config.yaml
intermediate_size: 512
vocab_size: 1473
norm_place: "pre"
positions: "rope"
init: "trunc"
learning_rate: 0.00437
beta2: 0.99
lr_head: 0.00711
final_lr_fraction: 0.1
Each number is 128 + 24 x the weight over its row's rms, rounded and kept within 0 to 255. Layers, rows and columns count from 0. Numbers have three digits each. The size before them is the row's rms in percent of the matrix's.

# down: layer 7 MLP down (transposed), 512x160, rms 0.153, rows 28-53, columns 80-159
# gate: layer 7 MLP gate, 512x160, rms 0.168, rows 29-53, columns 80-159
# up: layer 7 MLP up, 512x160, rms 0.166, rows 29-53, columns 80-159
down28 097:148126143148116187093076140144091148150135150110107131130142153124107128120133128100141123134131168124162119167153122151122164170131122089138082131138120122149086152171145101117114167175152143107155147108142094107111113114148130124145120105
gate29 107:103125136140117159161095121148197116133165090142135165155124095167166113173134133140116168135107092127127155156124135121127156126161130110129163117134124111116151126138161169087171147139146111130097138148126110109150148135113145111123132121
up29 109:116108171125115129175135111106127112125175098135105177173108088133166121132095128142135152115089086132131129148097146138139139114103146128089136115117100154116144108105136169131112139130113115100113093126127114102080139151113150115146173127
down29 101:131136119130160107147116127131165090127114104141128181121151118114132111115068142107061140119110120118093123097149114097199131126129162126094134151089150108115173101121105130117131115100122149127116126140130142148078113141107120141114086144
gate30 101:127174116088138139093143158137099123101129131113107146119153131139132181162099119144090115180140125103152106100144120150119151156083111169149157117107130132166151153130125127130124132108104093125135128113136084155146117135109179074123170112
up30 105:163109118164110152095132150130113091114160110127143110158145179137125129132101143163128141105127159139090131151125140121087114125124086131113149115115115184131130135139154135122139133101132091114120135132126128129132132150137151111098135161
down30 106:125135115172111081095152114097129112128196126131111100101145124158082121149131137155113098112132190122127114102124092124121127131103173108156102118174138136136097114104112137144120109165092077111157090118150146102120110176088148134109145139
gate31 109:175090163153116098147106160153138115139182099100130155112164100136134130127166145128127133148141117129139121159156153142136137108157146132161139123174153180099133134157133136149109139142124102147119093108123113133102125113107102166167147137
up31 112:048138108114111124114132104082135122131129137164160107169080164145127164112162148145152116118083129133115138120094104082143121133154118122127117162135121142170159145124109099114140135134123165142142095104111202143120156122115173107119176138
down31 104:069097125112119125103122146103111113137117111128121097125114163098118132078103098116096184112156128113160138098083142133156150123164110100102118174092140113196172157152142133138112123139135167101140162142150148104114123100122149115137152128
gate32 093:142092158083115136132129152157156144116093099113104139129080115104117152143096139127142142135128127147103131175140142184115119125138152106085142128154146158089100137105132156084150111149111115157124122133145130157059084140144148127094119077
up32 095:109075140157108138152138148133173119039133117105113132146104130123096135082118139150109119129104112092145157121119126155112109148115117121151139148122131109125056165131144141161142139158158116100141136099077132111116128093121116111114089085
down32 100:131100115147133098141150129161107145124138152090127193120120072143088104144062133118074119108106087143182121075117139108137103144100141130117139132118135135133158094078133138122178085141118136124120162135095100103116095115146145090139127194
gate33 096:115099119130136130157111101116128141090107102117112157144121100101124114077093144131108163100108143127103065127154162144127097159134137133116117147147141139107112142137124118112078166141147143191109134141150126105124132158172131138137155067
up33 098:111121180189129142145149129146100123113116107117128157108165120094156074153105125121121155128129128124172129138065142118105139125117144097156118140152131110105131109116091161145130084118120139128156094099105151137108138126115112128175126130
down33 095:101122151129111078124173161113124114140096122151128155139138133111130159109136162138167102122101101136155163122101106120092151137079158129150114141121107142100137123144138079134125113073140189127151115124151118139113118149091111157091144157
gate34 094:173105095090130133132153192143132143062128142117122105128118152155086150148148112133156066119083124129165158119099120109165101107127145160151107129125102141137137131124162148146092143123110116136094113097113152141163144159121159106104136125
up34 091:081129152141080107118144099110145090175169100138143136151109132098151125141124162156156208173145112101094111132172106160106162169136110086082116147146107122126119127124072096126175118127145136128137137150146136126069124124115093146127122120
down34 092:124097109138119108143154147180182113106137126115091128148097137095091147121158121138184099163148135162137104139101108154149177138144108138093131090147120090141183149118122151118139134127088119116133149133154119125126163111105127129127176162
gate35 093:116133156115155114118144075100142100133117114096126174148120148118158083139136144153131138146131153188174145048151114121124114150118123147108127084126147097088134107094128137121148119163126112082117090080157137156144094128111179115109148135
up35 096:115116105169133106112142153174099154138128173136135129104099124130108169068136075106116090166103104075089134166114093109144113124150122141184103150110107130133122112152119153104101118117157141152137138139097152114124149099169105137126152108
down35 095:140115151141088106100148154166116179151120164107135170156140104127107087100140105122185127130070130117141088130145135091122102110108128137146133121120104131140139141122120109089087143118122086153135130119161118128157164145112091153104137108
gate36 085:138143093146112118134164150131160155120153124143169104118145133138115103116104143146063158113121130144141130137147153118132138152125115158133110144117125098117100123187131132164146123107137128137135133130127157118121118105090110129141176143
up36 089:139181113120100122158148117151108128124135131156161061131148136149076150123089165162089110082162118150122107109127131123115138137109145110126127153116159113078147082166131105167091132110150139120132120094116119094121138128120104115150116161
down36 093:140184124104118108134158134119106105096149149114090105103154116121108158097135120114122126097128130121110120140141128116128064147135119173147171122129103170085139077092117130159098135141144131176151147113156104117122146151107122122133074107
gate37 099:122132072132169142138134097102081110081121126122121116126102148151118112111150114163174168108164108138137101070101104135158122161131161125111139087162135128123138095133112137100092150149147116138146135142167126161144100101133125131127137136
up37 101:149142090112169154159183119125160106115089133140139111101130120118121113112117184169147188123178114113141121091111091120146084127118156141145130134140115140117135086140117138116114150170111177158150107143153146147161120115130126121123142113
down37 097:161129112120157140167111082109105144102140103106144112100118107127101105144100095149061166097161127131131127136127090151091089143102158114146153145124100099099168146155109128086076129129126129159158111114082100119133121166120145101108117098
gate38 102:157112091132133129116116118157134146115087130091117129126158126134140171133143148151094135129126092106093133118160139121116142090109069157090127119147170161120129089130147127130125147076130115131148144103099121152120107110118076112135099116
up38 103:178122116174119176115149152152058094134131171111148141168118128116142102078125136119088114120127096089109141123141109177126163147113141100139113115106149146108084090154139108126115141145129131133128153112182127140115141130128131178156120134
down38 101:138103121107084160091154157124157163089137145125119153148120128149101149155119133163163159161171148135103169106098146103075160112176142176189095134129123126123149169131092125175148130121102100147137133110157107114137095119147111121145174147
gate39 102:150098170116113141087113137166122104108102115116145102095128143076118114098124092129094128123146119116123129107115145120133132151091151153102132104170129149089141159114159147099097128109139112131107130110135113133099156087117146090125151121
up39 101:136090130129112141096100150112111116120129150131134135105149106108112116117105107113132140158155077143078143150109111165155152134130120144112115103116148148108121086130137109131111155106118106082098190130148108151153157125122092101138148128
down39 102:118104098099151141138157132138117123129133156160159077119165106108084137166121094111136137133181145105168177163143125199158122102167120130121122115112115111126137137115107140126111148151141107100106137111106102133163153118113109114080080102
gate40 101:136101097131109163109157125137161147117129182107122100135127168120137104097135095123145137117065109118120143129155117190107168130162097117099145104141141110124136142151130106137104134126140087134043144161079118149093132140103142162141163133
up40 094:101163130107115145154080180116150088135116127173148116121092101081108134144138135135141158106133082116147095130088152071142102134121119132143150110138111191163167130157121071091181124119119129121122085132118114087151146140176139119082138133
down40 094:135074128122144151130128163145117126192129143123140153122126163140143122144164132117171100133123081123135126153113129119092107112136100122150131086155084134175159130171144152144121124141120110093146108119154116087102176119100123116135145110
gate41 104:143134077087132148123136092099133114117157150147144099135081125124141074167160172110144124098154140102163127108100129079156140116178141161138123145113074155169129135154175098104168155118127156141099127176156118160144139146122139113155141114
up41 100:153099164082089114136075157110129169141107098112100138135170129106135130137098086171122110137105128166094140150147140143098163130115117118138153111130125114097136086133119184145083142121144115120136125121137165109069113101113104132085102124
down41 099:122148163120139122116129130127127114124118168125106115088162104122142172160104111119168118123108115151122090101103154133153129135160081156096146138144086160140146121142110115120127143107162125121147162127182142121125130115132114108108105150
gate42 097:088099124148139097141144142108135171146074154125140135108116111119180122131139129165112112133144163120089126172069095169102125133121173097122147149144104109138124149148144173111143137097124142085115120160158136134156143097110133131097158185
up42 099:153146112140162124131102093127081111136183087157117113138056117161152135138134128149102141162141131125130131108117144115139113088151090128169092148123134129123103165112105123099092084160107128127110109130160096102118093124122141131136171109
down42 099:143137123082143101140154111164147142159135118104098122145156129119132120118128133108180128157153124138140161077150107115143148147106092168156127115110173119161108124138137093148092158122140077163090132138099137155145110169088109141107130129
gate43 095:120111121143159188088090185127131120125113127115081095164107127106128113072122117159126151133099127113137130144117194145139111127142093116089109159150130101143087134105138106121120144139164133122123135143140139118116141139097133100103092137
up43 099:125122154143111104133107106130113137137153153128128133058103116108111136136078138135148143130130157133159150130137092125110124128144141136158171152157092137103134141193137167127153134115110138159120126113092118132159157136133104158134181149
down43 094:100126103121131156144102081147147182148135166135176125129120154146102137119135142123187096173119136158127115102130098129120157137148130112135141092107125104112075153151123139094139128145072177070122153119145106126122162135111107129103148109
gate44 111:129128151096100127127094093182172121144154097130155138103117108156108120119122152149142148105133106131100116140180090123112115102139132139152143149130126144118142130106158155108097148088142110141119140119109125114158176122105130129158094142
up44 098:142120165147136125088143130123114149118161133117126158139068114163114152093077134153132143109122124142189164100144138110140108131124119166144118115104140149084134115100168135175141129104153129143108126117165169130146072142127106101161129094
down44 105:139145139109118160120137114117105134137086122171142149121124158158121058139145126154102109169173143154119120128140107095107101087124107155165114175107136148105125078147125136156115162124110147116134123193154109079168095140084111100136122135
gate45 097:109117130169110124156102108077102130078102149109106137113146142148133135109143113123111132143117106111128160131134156158158134173163093097095148160146116157129144094150112094122084148152140114130115118157119147116135149112131133167102131095
up45 102:136103132160110156102095086136140124129162119139158154106139083108130126128189163125122109152106090087103127126138169137152156145129115104092112082129128119135130086178128109155151131134115156106124172146132107118143092115119139181068142110
down45 105:136161155100120133115112145109118141151152092174113155144121129142132106119135114108146123104108130103131108109099164119116093165122123140100123108149110117146146160101135134148154104118106153109069091123108081130152113107127104095122102131
gate46 098:140126132147113114120176129160105098091136128175127111152081100166110124145098146101168132137107139151108094146103128154152107134166131089137135130126101125100136189130134107124115136107119142173106151127139147132125150153116144139134135148
up46 098:129162142095148156128080111128095153174134098105155147126138172148113141128099096166146134132185122146128154112145088115098154096116148158104138123143173141143137121147110144116157137140119130091151097136118139117185125105128126117094137122
down46 097:125182133110145132162119106131103145113090086114145131127142186140131131125135107149122122109176103107124156100106118138119163072122092193162118165142112103118107082148124134109130138160141138135111144133122143113114117113145131094153162131
gate47 090:121194149155138139123147123126095133119090142075092105145167114158115136107135123120152126115115176115084128119145085164116120125143135161143135098120136117112135129129113117109088122102132114129168091120147119138169125072172122105146101120
up47 085:075087143099101106145124097098127108121150126177128128133084118075144111124104123141113121108138109155146126106120164138130159140121122081105154179147104135143172136130140151120132158111157128115065152143174124099133164150091156169112131087
down47 094:111118127131093125099126096129111127088118128119103116128119141124121111077177145096170126127139136118134123135129180142125127115165122103113108167118130133102137105136115141170126169117173093127191133155127142134167179081115130166145159087
gate48 104:101115105115127119152104097148107091153120091188129151158148157131157131087114147144153108154104151135095135118148135115162153097134099091141149153165157138099112165120144111086119103151143096132142123144144120088169154125125135119079085125
up48 097:135138143137087152100089117116135101102166197103135129084153096165125139125109068109087153093176103134126100125102108117139142111136140127097131127125090092104175115159166128167150087163137103131137134146133111127129083110129112146152138114
down48 095:111154104184165107134107161136151132095108124121114137163139148135113093188127167174228109097130117150114154113094130170148135119127090158165118111142138135139108133127124122131115142136128128132132158126128110155108173131118164120155088133
gate49 109:126124116134131095105124107122094119120121108089176125110136125127135132123114142124105153129142082157137144150162156122133076134123155139121106120121150102145051136157114136096123135134131150149152163137135141121127121095156080174186102146
up49 109:136085135117120142130140116118133153132135155128107125106131147144120137111080126137051096138148157128121109122113132149107146089132119130127121148148154125132160157142151155196158138141150126108114139107137118126098100106090129083101130096
down49 106:123144137144079073125127094141118149164074149099121110135144136111127144139159142111185108118123134102178128126143115112119102111132106103168149157156056120125117126072139156165119159140128125136116130149136164134147127164144152118128135155
gate50 092:116135129128100185170136146163117139133130142158122105106136118082126117123136159145168150114139124094115107093165160118096135138135121109113086144110112118102130143141149121163112128116100101165132092124135158107134158123116125121146142170
up50 095:127134173120114133130137191139131137153124126106094117149145153096163121100152129123106153154136123085140145106135148109095089111111144110094083138125118119183112133100125106187157147116137114165152077162151109108103126141134151161156135188
down50 097:164137162123147097126168144131100137145113116076135130121173146173107086150144131111171136128136099126135106166145131124151113107142121120136134155149154151164123109102097126175164132131175137147099117101117111105131091137128149137109140092
gate51 099:145110150137142170091168106128139160105122110149090198144130137172115189147075107092113139174142102133135160147112123152119164135136097139123143132136112091116125137140109114121144133113117127161126134119138119138111145081117160100121122163
up51 087:164103144120148126116111129126130156133115083112137094155167136107118094134156098124119173109159135110161125144158118180142119122157109159101118154142125102137110100067129168134136094151137160107159143184124126146145102087108100116129111129
down51 093:087155107149133121146132172070148110125117126157098099121102103096118131143136115134142100091098158126172117105155112149119139099092142123163180178118157135151127121109138166122156104157098099160163118139126134155123078108146114108124102102
gate52 100:166122127139125136070161057085102134135150118143106119157102110158092107138148105160113110154141131138150115123149111135118094111122104123151132153093150100119116115153099103107103122140157132158180126151177164161126138114141175154126138125
up52 102:098167130099134171133123149145156117109113103139118104125138135119108123127094088125125114114160142107128180138098103130140122126168178097148121090140099122141150107147101136136109105102112082143157098137139146135087111094141147083142102121
down52 104:160157097138105086128164106133142123095146140118064102123137106112137074116109129147163115118131117092157104116136108128129178126134147109108084113093153112127143084142119120115075133138116111132137125128139110137159130077100129131124101164
gate53 112:107128146141124131158122155167134119100121140101135151117110124093119123142116097091118134158141171161159148103124090085129120105105114167134128154146101102127122135152137107141137133130126108131109155116136140119095133137184105142127089111
up53 105:122146171120095178157111130136128111129159106134160145127138131098085159155116126139162150127141140135127119128127129149157159116127142137114098123109108131154095114128106116116139144128069146119113131108122095142102093133149122110146136107
down53 107:126135104192112142137137125128112119120108111150132080112125123155103120151101156130164107148186134124144181147119135073115141169147128100142126103136130139107078125118127140119135148129117160117145092114138129121126052176144139138125114123